Each number is 500 + 25 x the weight over its row's rms, rounded and kept within 0 to 999. Layers, rows and columns count from 0. Numbers have three digits each. The size before them is the row's rms in percent of the matrix's.

# layer 2 attention output (transposed), 384x384, rms 0.0556, rows 270-346, columns 192-239
095:501524508466496509529524492519487482533503524517475502526526575501503466500458506499531531491493494496473485489532478504501482540490513499420521
099:540497460513497456511506496485502552503539479496507508522507461508526537534483501462496510463485456478499475485478493520525536467514496506495525
100:509494508498497484510485480514534517519513493509539515489500485492507501477527540484489503448516483536484500520500456462467491470523516516546517
094:510526480513543476513512489448503506514534529485494468538543470487538473508479511505505443498490539523479505483510492505526538525470542555491486
096:519503463499473490531518496506493488538496537478493504480469485466524466522518522474525503500466545511484510497511487539497477485511515423500470
093:483485506469539485463493557535453505504563482484477527532493504458490529496492530493485494488504454493490496500527510494453496517523532515515493
093:482475434492519450537516565477474474496513528510542495472502479506511551508452525567504501540456496483483487483534476520514532517486493506483477
088:475520470463486503464510494471479488492498493528537452504515478536528546527521521511483449456519487530531474512476480541551520493503510511474476
096:512522486495492515540546521487487524519492514470501512446484512531503521456509500506512504473518466498514466508471499481504502486502512499496526
106:478497506495498483499517520493490471478519473512457523453500477496526500521477533510480502474521453447519526497473554479508462465502497526488542
090:541476481502449483507505520514486543551520508483462517545561491527539474460507503497483492472500517521512532545500458518512501503483499563491511
092:517488539519480483506484507504540522530536508467492496490506479501496465505539475513477497478501483509487497513486486499526511554481459520503512
092:513542451479509496524540523510441547544502512507495459534498521480494463459519497477525477470503540465500515483446485521468494501500524481466518
095:514509491509457453516571500517542516464492497484523484508504527510489502482497508518493518475483521526482497521504530506459517474531459487510523
092:519530474509505490486504518516570447513486499446469489503460509516476507496498473476472534518513495541515510459477499521504534485478531540542448
100:496502487502504470499512474529502507475511493491490480548523520487488496459487554575499492511481478472483544495463508510544434466530483442529493
094:491522481528468503486521514488497484492502543487522497437536468525483504528517488563497529493487473478548479504526486528515501492468492512488507
102:487480497524529487488544540507556519497501493508477475492466504477477481482442509496524501552451491500532487489504529515512506537464522464509500
091:518556476518480500491478492525484522500469476487471482502512539464484505479505534504489512483463452504558488496550476492494518499480465446497518
094:503524502490527493495540489473460515479483523521510540490488496508508490489519519491485540478520572490504500515525520493488526520507489481487418
099:467475476526513512525506490461518458484508507518502566497497513505528532493522487488541498523486462527529487533453497509520452496490482540501528
090:495489549481516504524534487498439516549469503500493494500513535506496509502523479477526469509466523464524521495490505468539456504481526480491490
091:541539474510476421470495503496510497484508483558500496465442526494532488537499467525497491510492502496538497521501516500503479487511520534504506
099:526510494503509481485526460510558506479481440510516517543482505499525533473520510493469514515473498522531497509542564490477498475503473493472486
101:496528495519518495522466465497468479514482476514520532538515474542497515460501474477508516506495493493526489486540489500529507465539515501549489
090:497505474541511484496526491500507518483513512497527518506506542458477509536485491531476477458489492491488503505501540464530473437477481519497529
091:514492538481469492523511480504494494481508469501462543526518540505515489516478522462490483485514463527536519563552521480521509502498472533523457
095:481492493527478525535514510463504492504483482524490465521496503488528493531475506502531466493535519493498497476504489460481480547506487520557502
100:487492507530469485480516481473484500482503467505452518497503491484504500531441498498478520483468532510509548466476491485529551492480529477496492
090:504504483473498526501502484497494465541499500488476561463497498485480467497501569524478497502503512508522498490564531479478529450486485452532515
097:500472482516504530495521502479479467491482479492480495527519479531517522460516453518521492478523533483533477421492516513496515539501559525565466
097:493504504515527527479462474496536520462556496480523514544475532502506506508509473499512529500476461495500491540486525529501505543492503513465499
092:508477500528507545461496471496506481500537496501512475499506522495521539515481501501504521536521511493418483476487476470560496505533502493511514
091:505515491522466481465449488506504530516459482531530472514482503507463465480514566509516467525484550477512485503473487481473517539549492495496551
090:494478451469485469495493493502515504497511473574519546499481448488553462470496527539517494529510476521496474486502488513516495505484519493479470
103:488492485516529499501535457492465517484473571557477507488524488510475509481518539458487499494484547503509497524479487477518539509511566532492487
092:526500504517547506545523447501494491482527502530515456484481492501507510574489522476470485531507475472473527494528445491522519462473528576542477
095:492485524506462512500493455505538465454503478493506511532504523553480542459464511490465482512481499496472490478514505480473494495470518504520493
096:524463512508480499498538504556510479485497492487494487507492516515509480491469475500493482530446482437496510480478532502502484524509518504520461
092:483543495513499470489465523541461514538542498521493500509474517538472503492494537481473491522496479515480528489497508521444468537523512479479465
095:500510531515493531540468494497515466504497510479554516478485527543547505432484508526491485549522544512488527482438507484477491535552497495534540
094:500484493504464460449465446507492501492489476511490474540525459507483551516500486510496557519545556504508495520497525492519494485529480514483459
092:493536469493533454496520543518525486487508537495518507457427456498470473505512528489534530493467529492514453494467479461520521521518488519519501
091:506492520503530516486526505490496541541498512478509532487479530484512492499544463510476474490434535459489523471510510509517432486507487509495489
093:494495500482477498489472463521506490540540484478508508482505517535486478490477523525475501466496532490516505517513525472499474507515507511511522
101:509477473509468536529486483515507491448530488491484524503548469478499439523507488522514528492511505480472515479499518494503519546538509483521511
096:444478508455499497478480487540500482540489497521465421526478526510541508528500469506491483467525466491473469525479472526491454537503505508515462
099:497497502493506540491518493500507504498475463501532493492502480438543519527509512485505487547508529490499467475504523528502489512539443539524487
097:496505527515526499523427539489533530466516476532484504515523500490531491485476531477459521511478481473520528510512526491536453530486496490494492
094:535507528533489491528464503515508502495501488542484520524489503483515492472512505502518555495523445499474506473535530530519543498536515446501503
114:486497505508542520495535515513435492501471521502460469487524480499483468491506531547472536461476496483469507481506504484503514488520446494537496
110:498468488471488541505477487492520485508480542510528524468517489487519483491461511501542488478501481505478488526520487503490543498520507537474465
113:507494481506524528504493484531508497529520485543495470491502483501534484498498478532500480511477537520435498478527453502531523524574545492524527
113:489519571531461521526487498483515504494485525512449485528514523563495513497528515431508486519514503522527537517525523495496517526467466525516480
116:485465472466510475540474497492484501482523474514540480485495495470475505533525512534480506520526446507541516497516544539424530507472470504493525
115:564466494501526463465499492553514499482524486516500525480531519496501478495497506504554469469512553496591492560479515503540518462532508518497519
121:477504466442511489545474500494488484528495456497485451515491489470487476459490516524489511488552537506471507491480488481467483488541478522539540
113:516530485498517544518483493491500489520500465486564469491477501495496494494513470477488480521513501497461506475478511485479486522502496499484501
117:490480504517510512472461515471523495469508502483511495473488511489491502540530476506497456538535484502469442527512421472541492516515485535490507
113:478492508496486447502488515449487520525498530470516522498474495526471494523491483484516483482464505536486511483464500527521498525493493508554484
108:484509486528457513536462478485490510488536472523535496529495523543500477490464495481491494485514498485540477512523449456438516506470484510534478
114:488493486506499487528497474525502511518521455498496532472496497501501468507448535459456494482521490530520513522543485495538528502496525501516530
108:519493541472486472466524514477501480499502508476523490474512462535478500520505455475503479452491505465484516490483494492544466543508474493493491
107:483508478518535485488480512502494475541476494511536499513452554501508475485484533462503494527507499504490494530482475526487502496500448515489524
111:510524518467463535485521512521481473489481483544486450482561500484488520476541468537513532516533492475505556495473482521527532489497534489471516
115:513533496485559553459484522504518451460487499488473475509484503494491508523478469490520482553525500499510511455503515530513490549497516487458516
110:493536485523499467520509490443461535500480479529487458507531521522530471525517525444522454522497487537476556486509472485527529512514511469488444
114:495496477532496511517434519461489552512513528504501495491507550482471490472488498472474529483504487489541462525470473511522540516494508489524472
111:477527503484493479501491518493462539502480551519443479464486534488458474523504535497472505499521475529542487501485511513519495547508508513504463
112:455469500503475502497484501485548540541491495521515507483497504500522485474502473472504513509547492497483524505478524535490538468523498477491491
112:532500458481511482551523418475518496468549473478496465508462493512496481531526510507535502540480485490428481516517525492496516507484511480486547
118:539503476518491481509510561508505499474525518487505496471474530481511512514483478510529495520526510499469509506495492466483473505487496478503529
108:518508458477507480461492489504467537536524523467469485524522524469489496512494468490489507497476462497511526484532495522512468468481536473459502
114:526517486485527490474494518488478455500472506506544483518502544451457479511489514439516519453526539476525525511495515543519468511486549529504492
106:524500447486508481515522494488483474488486459552533436517531500531463506476479564531472448509481505497534498519528490507507476480503512520490488
119:442530509508529526541499500449521466535509488468490522544436491533480472525504530421508516562497467513503482487506513487488544483524484490490506
114:524524566493494469485516496516467522481489501489480526533504508516519486474508451496500515484505504468471503539460444488501482513500501487502498
# layer 2 attention value, 384x384, rms 0.0692, rows 271-347, columns 192-239
094:485489538492538533543516475527470503518528541504495510506469507521498485488482502470497519505489526523455507498483475480485524518509505492453497
099:481483509483463517544539458524495497496500506475532486555527493532486520545522504502558528518501538490463473531530495492497488517519501495491480
095:498532515487512490527490491480533521518438493504503526452479491493512505478486513497487502530513511530510499501478515497510468486436476502512507
096:505435538504515490501484530478503517491548488505552449547499508527450567525514499493468523501499482489465554469483479527498495455557514514500522
093:422520483480459524491495507531502506497479518500487504501503521482517492482522508491448519512532451503464507542505474499492496500504494512524550
093:460560487494480537503477491512517484526516520503478525456488500503541486438467498504526513527479495489478502483462475490491502475482531517512518
089:535538472531505509528487459490484480524492482487509541517506491519537472549505501525518530513492479522480491488476484531516538519514493510483521
096:437487497532497532536477525512501486495519484481492509537510536512451525511528553521482501495532513535479531490543482499520471516486446499506487
099:473437483497514521463531461477522514519468519483476476456523565508513508477486510484491531531489507493488517500528513525474511514450464510497521
089:502505515501546513445456501489545501480507476506503492483496454507486522487478499533551464514493489475521483479491515503495476551477502482468518
089:520487456498507530482523500504499506456494481485513458457512489536487491491492497471493468517479557457490517491508499512509537498508450514515499
093:530545475481483525491460507484489558505478469488518549523482484451487505497489524504488466511518535508504506500528509528441491509473487505537525
095:459532483481530521459453531491472486529521508523500522510491458499534486503503548461510522546482518453512500485496487487481532527509533510522508
091:524462459481505503481489523500536535477527501510489472505492469513505466481512503496487514474536496471482443512499478531490483487501512482546503
098:554508511479524516512526487460495529511436478480514535447532446555505500477493469496471507510510495510515485481458512493511466590485506467525479
091:441495499486515522509559472530471475491506497482454514488478497530501548487482536507540525486538461462480475500507511453509492483493494532513504
099:516495483479536480488525550465461503502501518519499479515479516524503545504492481518503530502534499513554478519507488486476507479497503439531498
089:476520515501549506448530488524445512503490549485487456460553460516482507518538534516479529532531512529500493488488486515485457492521471484565508
093:529530465479486521465499534544546511531498494456502495514516532502494511528502534547506533450534507531485513520458557530480493519488492532446516
093:488524535493496468534510463511493459555498482439506493550492454462448508474485523492507522500479511460450509480524506488492478503517470480488499
091:514514508527505513462507517497513514528499531497482523518506498490490540496514560468486495505501528523501494519473492493497518506508484517547525
092:460500520461496489521518494513501476549469552505512476492514509499513509516511519549506505519460508493537496515484504485520481526522483496505472
100:510473491471469513545513461501498490490518482480523432524474466491501511531479467546522505516524487524446472500472503481500464504487452502489506
099:524501548502498516446481536474544503462513474523523449486516538522517464535446461541539465485488474470482513500531451518491471511540489490515467
092:472459488500489483508425490513471470536511500529513479418468491508494522488534523471480474483503517511455535496470502479560415518525490509518519
091:486496513513507448507481473495527525459497549501525512479530425506515492486524511483481480511504475506455500501496515487471460476530476503508492
093:517507533525548484501495553513497458489554487500510554522495483463522501455492486512485482480472462484481455512494512492496507497498473499505540
098:523459461490499518510476496509548517500488512452506549472496519528553537534488482458506508546489489468499444496465469542495483508514497543517526
091:454493501460427512483524511515528528504505531504509526535478466491507510469518541513490510500465495542466503472498519501528503489500504507526528
097:460493457476507521477538555484540485530512478499480504451493520484493515532473500537474466491554497507509507473479445485491516486536502531496526
099:515487515503494541522526468510456529506519483527508497476511505512505471532531489456536474526536488498472463504509517527470520434487499460461514
091:523523528472516507557494451470496450510499496497496502492477522487542498492493480466550449523490491514509529487532531484486555509518534526533497
089:481507499476476429536512486541482489460509481512503506508487536506471493516474489497521475489533517493479530491504496495525501490498534481449510
091:473540503518519490518499478472494495467510484505514495467513561522471536508500441507515509521467472503496537521486470505480480557515496505500492
102:475502464518476532481458522540522479519542499479455514487510475503468499514466512490514492440537508518471496540464532503479479516517465496485511
092:503488587526466471506541513514526474490463544506495511509477534511496502462540469495494535496529480491479499449510504488515472457500500540531479
090:480541501509502496505492507495557492512487505482530484463508491469516484517525478479538474509512478514507472508518529530503490490480476499485527
096:514504484491498482479497478512467486459515512537472551497478522454491517503499494472529523479519569514478510481549483497514500503486476500486554
092:484475545478443502498534459420489533522454514478493462480493541478528448517548502509501507540487521512527507551470521514462479476565508512474489
090:525509516508464504504497451456494497494551479506495497517513517495481518456503489506510556508557482516456513499495496506522520498508471517512475
091:487463487517513479504522499511525532468509452477511487454501493518507499511507539500511521488511466543493525474492439477486497500532539510503481
095:479489466467467478476454494534483485485532473527507451495499552508534521524481492564487505469447472479497472528546488536505515436520503523497564
092:498450480520520459452511533502518519497479554497486481530555496491495555486516508486498493514481501467487527530488516486487570490450480500509533
091:509500514513495486498454466477503477467503460530556482498511531547517487500476530505482514486465473516511440477525507456488474540489473508438485
098:532443488484468483512488473526451504559529502495534496499536484470482506491528509475456521540520515509515485524458477528498477528504514498499540
095:471512509523509531519516522466484492469520453498435515497513464489512514493520539507514516511519478477519530538456523530452496504466498471515494
093:501492500464506503497502517471455474515503540509492492489529452489487521472507478503533482477495527474496489517509501503493506470545510475499543
095:489505517487505509561472524525552488478509488481489483499479479522482516483533502502506530470513519463488519497496540508528480501468450483465473
090:514479510501467477484502500489456475517535496492508512494499509519527503531517525487461482557462522457537495472519498486487496502513510509486498
116:481475509517516507492535514492498488500524505498529507486461489524503466498529479519538453476512501508466525465530533478493498511507475486537449
109:495522533487510524507500495511450446510489464543543553492498514526483550493538494487496509507501472526528515464466497529509506501486509499503535
112:528479540467513553498543515503513521487534528497506529498503518568469475514541519481499492492497519483501490502527463569534476503497482490506480
113:494508464473477521483478508512444460511550501476533534534480559540499492499498477509485497489436484477478422543462487478522533561511478465515466
115:533501490509496493548483535470504479532507561489490503485517533484516509522488492538465484524489530515489498543518495485549480504500471485497485
113:499490499468501532510499489476519470545500519512502487521493501543536490539480459516521491494485513530514483461513530506485536499507517511474518
119:526509493485472467521516532485514472487489520505458477431499494473464489539490543512444447474481507552482514492513502553531466447467509511472500
111:476501476521510519485501517519468512539445496512465495479508482502483532530502543503482499499489508513506499488490455523498497476488476476488490
115:506534488507465506461483502471505538495530519521530489522477492510490483503480485497462483496506499512502527561486501545451529507482504505484494
110:497469472527511501502541475529542485534531501471491498468480468509548498520527487532511478462481456497493514479523498493529500477458436512503494
110:493508527526478522517540488504495565537475480500503453512512509512504495460476513479468489487467528527546479552459502478524504513511558490473519
115:546503520484494520510531517508519475482495531471504557514488492529465538479534483482449496537461500543493468481461537524508518543514534519534494
109:553527499550460511466484541474528501496494525469505500499492442519530464510555498498525507500472518522548519486488500522486497501517482507520505
106:547524518565486524489510472476497490477503511551512495490512514514503515491500518503467450506460501475494551518472512515479463509511509500530515
113:532463506498509511529542475506502512498512478508509533503518486550523481495495499499486508525512498466442484472498527519514505485472512512484509
111:519504548489528520485540471525516528509505519506492492490534493488507452497509539480513531494448482507501524491543497456513517494480522514480477
109:455512479516511483487472467530475498541501523499509516508484549490490520488471506545463499481467485497478518509466508492470558477486528496492507
117:491512472513506524508487480506523517527467505477540529536497516465518515513488496473455554524539504506509521472485498531494536525467503515506483
110:490511501493514475535533479582509506500491518487542524526490490477459465517522496442486446489482484514543470500496510463472494506488528500536530
109:488527514508498502486471521512485452507489518551437490452538435494476527511506493492450489492486511528512485485483476507495484509471494502526467
113:494517486497508508486506475509535497505508506486493440503500526495497534494480494518515467524506490500460464520493470487511499464473464505511487
118:496493481488513512523515531491455488466521502478490477471524454539498538536466513504523555502489466510454513495509490533495544541474527527539502
108:488509494482545520522488531474535514471533487480487489501497477467493504516523497477499504498486525500472536487525505436481469469433506485505486
109:493487496462514499503507526465492501462471523510527503502514498537513508464485475516515432481520445505474494519493516548475525537511519503473485
106:502491461485465519506471506498532480484467519468493480485475483464494544496478509530509498548482442472476502501492473499477437492534513437475445
116:530511510497512480506520514519524499501501531476528508478491496504507526516487473521395478482509530488511514535498491506535495520488479513509500
114:457479482498526519459486457492495496533470525513481488509516512494501507473509491479517470515508471485452484485504500505501472480476466496486497
114:492458500497489485510490506464509483472457507527506476503560501514496479492481524460477512520503487499473473528451480502461537493512520493528501
# layer 2 attention query, 384x384, rms 0.0518, rows 320-383, columns 192-239
118:522476513550502508491502486484509517538499537482507458488516505502518500483487510457485535486518497515541505468494504527524579528515429492471493
119:508500520518472455492524484489519472536489552485483504514468549461512475503532482531514492507455506469468523511545512467513516463463482484526540
119:523542508488497557537491496469493511519487505489506517488500492493509514455493475478484507536474510462487493470489464461506505523506465516489524
120:538467478472524491509527510513516490529503540500471513524520551469462506448562481511484539529507460513559486511534483489510429511524538483510531
114:530517537559495484514490523466482517512486430497558525501519503520520519460463493489496515503505528510497550462489472543519502476526554464460491
120:509505495453526542469513554492535510448476518510488496501469464509489495506454477529475516511483501471511483455504491495512486486498480489528506
120:534470477494531453487524492481492503490470540531421431527509519480520472520466488543502525498489513486522513507510475506444459500477480475480512
121:517492496478467462522493507515472474490466521504488499513539501518523464474466511474507495496505482446537511556474518483529530478498484456500480
116:542464446490496504453484500491516474538515492494540503488500496515498538505518484518505492448513486501516509501506523511467481510484488506521532
119:471513505472536482497517566487507485548498500508497500516479491486499501493540502511481484535530479518513511469534507569520512516517507514505557
117:508504518513490506528458533511535521504526535517474497499480508507499496480533474517537537512475520525455538475500501519473486501508493487516449
119:498456512500475504507494480491491474469520508488499490507494531500492525474530510519473493525527472532539477534511530535488504487514472527481539
121:497497511552513463527508465488514472521498518492513483506536531500533481500493470529462508503496520530451489544460508500541507531520489456490473
122:523456482472512486450520528509535509489507525516498489490507522481491513506515505477526517538488515445492493519527520475506555493493499486476532
119:503512469489495515495512454526464500486502476477496530519515504457483475512466495450496495472536504493485482527496546497476527468509498495501505
120:524490474520510495480513518520512528479483532535463499498505472483517499463522518489504530521496484518485479482496479500493527485541513445470466
121:514527508508499506499503502477475480477535533457508499511471513512496507513510504462486509472494522529526494481479494461476444492503516483502523
121:464493465452503495508513472521465522479507465507469520506494544516483505507493476476502511498507496488534482491467486476475525534497511542471476
115:469491470489511494543500487540505462527476505544443478527536515489499489505520477459479462509440520544511543531512489508551518515489529456501504
120:572483492451549521512465488485545464485465515527533489519496460528506518482478532501494532463500533524539453504450512509516506505504480518484499
114:522482463495555511526537506462509523497467512520503529497509509498518528480542531515500541473519476508486540449479474499543462553502481485516472
118:467492535488524482489525469502524553477571466514476522533540550493522495513491527526525490485469497494528512498500513556506551502523475541528505
119:466501506481485546505480497515475522491522488496484491555523520529523482455491530500503487499520482511516500470472492470487483502505501533485518
120:488495508497503520534484461482491538466473513460486554453481564467514506502477483502476467544522522519503501487484535494510488530514507507519500
117:519534493510544507471543491508496533547549466534505464467471458516493469505523484493461518497538467520513540505489486485518494482546489457503516
121:498534497545525485506521533494476529550500457518494461482505507481499491540557476474501456526474498452450535474495488513476510492525513506536520
127:482547531520498508506498481490511523495499557503523470471435447506501510509514498489489511493492531492477511459533505500464487466500494539526522
116:490499517521497542502502516485508522546496503542528514546480536539501526462475491568523508485559483482502478512503533513532523506528522447495529
120:541508509539500517480507532513515475520451523520495481488474472521477524483474478519473487520478510518462485509474483528495476500461473501500496
121:521488502467478498479507536493524527496480462512457457507475499550512514426498515521472523481470489508509516503549468468484499495491500496533513
118:535497483525516494516495515517481511487486476513496518492525509551495506492487481527532503514496525511498516479485486484480478498508530545492529
121:443490490486490504504498479528555527507485497502497483509522502492503521528478482535504477503471472518481479468472413490515527501505530512492553
121:502499504459482493520491501519484463489519486503538460490523486482530514508515497484507505534420469492496489502515505526492490510505505516506527
120:495528500490526475489468487493455475480521538553478542489479439451490494444519543519528503519492495467486502513481489504466476557501505491496460
125:463455536499524495546546464507501507563505459492508505502492441485503508500454465524485464551508497520475468474514489520537497481482472505491456
118:503514524494485530478515518490487498486491483485520514524521511502514461534518474463547511488528508499510483516523462507550518476513479505495456
116:469482490512476506508478486510529483477460487514499449470519503430524544490505518488447497468476488493506480496548529507504508525460562478516523
122:482516499514513507520495502551506499479451477477503487517525479489543477502495511534507479503457493504468483549525512447530505538509485509505507
123:516495502512423486468531531499478514487484497480456513514506519498494516486511517486485525506517543486506455481509496500496513495503512520475500
119:480489507510514438519473495545507496510457491451528501521493498488490517519499496489503551498494492495507486509462462487487480491480519470472532
121:539474477530521481497552501537493480501531520519500502483496556476537544513479491494501458519506508470512462474457522505497490483517528515466519
116:486487521513505446441527513490505525550497495513553508466537503489500528520483454526511440521469521500511515469520499490473481481497496485488474
120:507462513483508508485475517482519503520529548507470512475548510469498494509518443516498459512500523568435461537473474435505480510476508500455485
116:516500535501457494513531504466481475497480526525489451471502510494507465499523539460521513499516479445487488472533475509501480508505516476515504
120:522506493433520521484513483486471497488514463493451522516481511499511521545459505528524441479502513503481523524498478517496454476544510497515513
120:495507499485506482476541492476446477484509502551444481507478527500491487531481435489514530492475504486544513517517490502486504534526492524510501
121:480494463497502467482500515468518515497511528476482480479486525495567481474568469490543508440500484488488509497456527522515485516518512476477506
126:484480523536512435516533517467488486508531475506520510506477491496514557463539480472477549529502499532536534457495491469506498508536481494512484
120:450519480497473539555478419518502532486518508471470499522509495514512469520476530547487490529485516533522506475477547487475501510505487495569512
119:528520534490486487491487527503483508546471520502488494466488477486525484508472496514510513472495501517507512436527493465486508510508516525507486
114:470567474454511480504499515517475546507524504485498521492494487484490500538503499508475523510494494532481527512496481489499501531448502500505493
118:477485509527523488520480494542517526455508475480540490491503501439468442487482473505517473526522508538543482471528497457541534495518444489545498
120:551472476479520518495536496515494465489517542477484492515454502498513490502526507543495533497491517520490501508533515498508503506497501458503539
115:455508504530475493491467519494465500498464471454496484532520522542525493512490511501491488488498509523467499525516540518517554488494492496459509
113:502485469532516499499487544500459524460471494521515488494542500485523476515520533476475536515475472432452465495522512483516524498516527485492464
119:457465500500478497475497489489494513489490523505526505461463501538483557510508488508518518543460510492481481464514514510479485483491512542526494
120:464536526499502512518470497487476554516484475468508490465499510474520526512574503518456492523490468483490488525493510552483525487535521524516481
118:496462497540495540471557526498509545478482497538523500513502546532535498462492522507492510536492430484541482479483503503552492527412507470507519
120:522480546518492481479445477452487486503505506522453524520515512504535504546504483491496477518502480540537468497486471481479454498485518524483492
117:498511475506516448474512471437461482492494494514465510487526513491499485467481496493510487512513482512523507497525491532524476476513479523518505
117:495519470529502513504478466495549484516465492511521475521489491496495510512533476496498494518504518518476520507502483486482531501515490496473517
121:493522491483510532474539490538493476531493540531502543516530456489551496486490501500550505507492501454537516484491495453523474489505532541541506
115:489490487496533496532510483504528467515533475456518524523503473529520474508511520488520496481560538481511527474498447526471517479521446536537505
118:518508476528498525502491488510480502482511481501484507447508491510492505513467487504496486465525504501445507451480547526507499535531438468484506
# layer 2 attention key, 384x384, rms 0.0521, rows 320-383, columns 192-239
122:486501492488503499518523559481500498518514493511485502498483491500487490465449473505506464524537437491519484496467501538503498490495526539514492
115:511510499507507454476508486509529549528467518528466499548513475502502495500502484520464578496562447519474516493506500498497476529497502496460504
118:524512524516478492518463481501486474503520479504522491467499468512529495546460434520479516527533479546462522492524502531495493491537538501509543
122:490499541473472459482515495494497561538537488490488511494489523505514537489452471512517529503497515494492480485531487486499484510498484473477503
121:485512475534526517458496521497515495499464493499513530500469520508475537521511456511548453535499486535522484520531467498483499502491453477504505
117:488532485490463453505506520497519502480556442525492497504514485537544516471501485534472471530494592497521541546474524473544516501502512545506476
119:515474546482485495513449471508469476506516536470514553472471495524489531511524470500470444491513486499503488485462494520529502503484513493481494
122:493497530520498510500470473529534455513477497503489516459482524524450471528462509557512495489462473546482465519512491491517491502533480511515526
121:481518515511463497495509497483464542514506486540516540500499506539505506495512461460487478459501510518476515531498484445539502484477507514519497
121:487536489533479470532498493474513519512528502522512504504516449510534502475511489531506511547488465510477470495482498470506475452505503502493518
117:524529500468554488503479498486491471514493503513519532498509501512524527520521511541537493519517504487476498528526471492532483480534504498488524
120:525565535495502485462533481504494482515441504522510517485486528495524442474511520492550523464472537518515539479511509489502449499503509450526485
123:488533528502483521492540500492514549524472506512496473521485487472550542502504488456524495466485479527514526532481522518508466416541532508489543
123:486508489487438461482530477544506503514496522572512472552473500497547498500504499505506515467484517507502498456512504503510439475539533529449513
119:492453494473511470466525487527449508513497527537491492493513467539546541502489538522471510493459505528477496480485477490516501492504522499495458
121:488512497466499508520532443490473425489502497466519541509521528492551520512465528490488475467564505484519514475507510505498467493485489523493560
123:474510527478483501498522463479518509480425545481502553547516498475518488463485501478527530552527540469490483463492500530538526464497487473499473
122:511500481460493517518434491453491503473485463478469476508475481526475449495506481510525472509526507492471517499556476533476497523482491460519531
121:486510496446502486459511518503498484458458454479510507516502500464494474520491533517507535496500474499460491488529477477459509503523512464505474
123:455499461501513478427518489537508509482472515509515523465528517554505566538502498534487510481515460489523496490507485462520517469542482531496480
118:437481519524489513521512507520530481484484521482496495532495531498512474535488508514523537511474519490509534492500497465497477466545531467491516
115:485463453478485511516492500471499519499471503478512499480538489543478499510492486495485520495495520476516521492539495451458483538511538499549524
125:516490489491491499489494484459532481527510531522493506516509523481480501532494461482495535471470521485501458558520514529502478489516523482489469
122:528501497526492496505505491479513501514515512445511458522534449475524532482537476512532468478467518500445504503486528523547527479475501477514505
122:452523436518459447483475454480491519460515521488522468510485526466472500520500475507534514459488428491456509459454491483483480488470485481467468
124:555480460490482533492530510569498511445464557523517535522485528491469485515528495467531516483490496529517472529486475519513493519495482515471524
122:515492516470494469514466465498501519500484456507500501500477523515475487484531507492485487506531498529489470506513496511508513507474481509476489
108:510523460497457512501499511499537459467496455500487452509526494504465517506541456517491495491473518527512466500493507537538513526528506513519500
119:467502500491486493482472409490524514463540491488472526518544511500507480492515520459502477532518516572543484478528500483502468535508521487478458
122:494500537495508496473486482487537522506503543488514463499504515478491518510501506494508499507507548473492503524480519491475519520462447534457519
116:468477494505525445514457493510511501479484514466506481513501480488475475514505507561433483484449483538476426511559498491486531524514498540474459
125:507503479507467508474485513490468491478477529543478459492523500521531536517520539454503528523457487516486502499490517471494469516509477518527528
121:487532533512524529504530472478516509508514496543511492455515482526501496524505535502505483514480496511487531494487503523468506475513501492483454
119:503517538551519504499485461491490466501488531453519454495482550516545502535500504460480539489542559510539515496491560472511488498521498537503517
125:475544486496511506484501484475516513493566488506523499447539538465490479509571526514473506551497531529483525520460502496442495498477509447499530
119:485417484512454477495489520507474481512537479545501471550504475536466530500496506523495522510558521529468516476488499465457491516502481474471498
121:527478496556527516440517496475471529518546482532518499576488532470518502515498466475525525446455463537538504467487504484534526474529513501519517
120:518491506476482497497505509437484505475509529492474525510482485502479512505487508524479474507514538515475522500527533451474515482478514499522491
122:496473508521482476520491495501502477479495542482516508486520469534483469465552526526511489526510505518508451493464490478502483505540522504537515
122:500488498540507472504546494509494480463548537525472488502540488472486501513535506519534463560530524461508492483515489504491515509471485536518510
127:535507547476494492513474470525548491494480478466510500513534478478470450507491502486504497555477486487504517527503461492532473507473502528504500
115:509480495524502535527515499521512480512531489506484508466484495504497475463464515523515532517507485548503520503507518510485513488529516529452494
119:507520501496503496497509543514529444505448472495495506519530480494493541478488477501532496517482526494474552464516545524483502507493460509531537
116:476494487459542479502464462501481480503510516548543480507499487499479481532435506528544512508487535571449537507487507491514493505519496540536494
116:542541505511497502463498515515548474470521561500522457510501513489481509509502533465501524454517514509519511465509495503487513508462510478525495
128:506487495489475511540515519521476499528483512472501516493505481541494524494499469515536477476503555460497501511544513541494502523489521486495492
120:504512496515483486543498507518494481520526504517488488514508498487499521471511550518469505505520494489544561548481505492472450445525470431494518
123:453517492527482503530461502529485494516484512536529491491518472489497543535518520525475516509506470442507476510513510572473517525509480477487563
125:524492489498497524540533534492542459512464509483525511518506477488501531453526501487493529494515519518491503512485466510472473486489511506524471
119:505495495508476506478529502466512495467505537459517550509487507501450522498480510511502508510495510484481471518460515507503523469489536485500481
113:492513496489503509515509484478526515473516482532520504543484417497493427461510457487458513518502528480445487507505533479489480514511476489497485
120:468561494510494490482528505503457481500515499551484507542499440511480489492510520466490496500490508492484525514469497501478463486483553475533516
121:485496496557501523495488497497474512481468529514533484557540514495476457518462490492453504490530539497456474440497516473478492517456554479476497
120:480499486504508497524481444491467517482507523523493517483484512480484484486516492479496535516521508529510497485514473510509499482499507528518498
121:503496497512481515463491491543531481512499503515514516506543542503487459506504544447558503522547480561515498509480511523449492521527545536480509
117:467493505465496487498521464526466505490530465498504486512481566486525496497482534497496477489519489510498507533477478487514482557497484497522451
122:529516506482478516535525517480484506519504561475494480496548490506435512491478524518512465473523501536520514455461515497467518513493476501489502
123:443515467467482510502490544515529495469500516475479499489521481515490475495515500502544517466548528500498507566485491523515503446497520511482475
121:510503498495512493500522496468490491496516500486493489456498550523516456513489485460511495509484513451473480523491495514470544530495511525489495
121:507513513501489496525486543493515516483514496514530488561539539493515505531550493488459543538490483523508488544471504518474505505493525469512513
119:484445515526528501531455525526536476497493523505517522525527531471493480473473485499531533504512514521512502517482539487487486511517508451474507
119:494502460508505554555510509500463487468545502466496481501465492482467492485479500485490492479483489481512545509522490456512534525541495545525544
121:483482492534530545450489517535484497492513502476492530506479449481536468503470491492522534512481427473496480524516456532527506523452540486458481
119:541492481486486486468514482516497529518512527523426536529499482454517515531444519517447525483507530519474481502506519496503521499505486518483537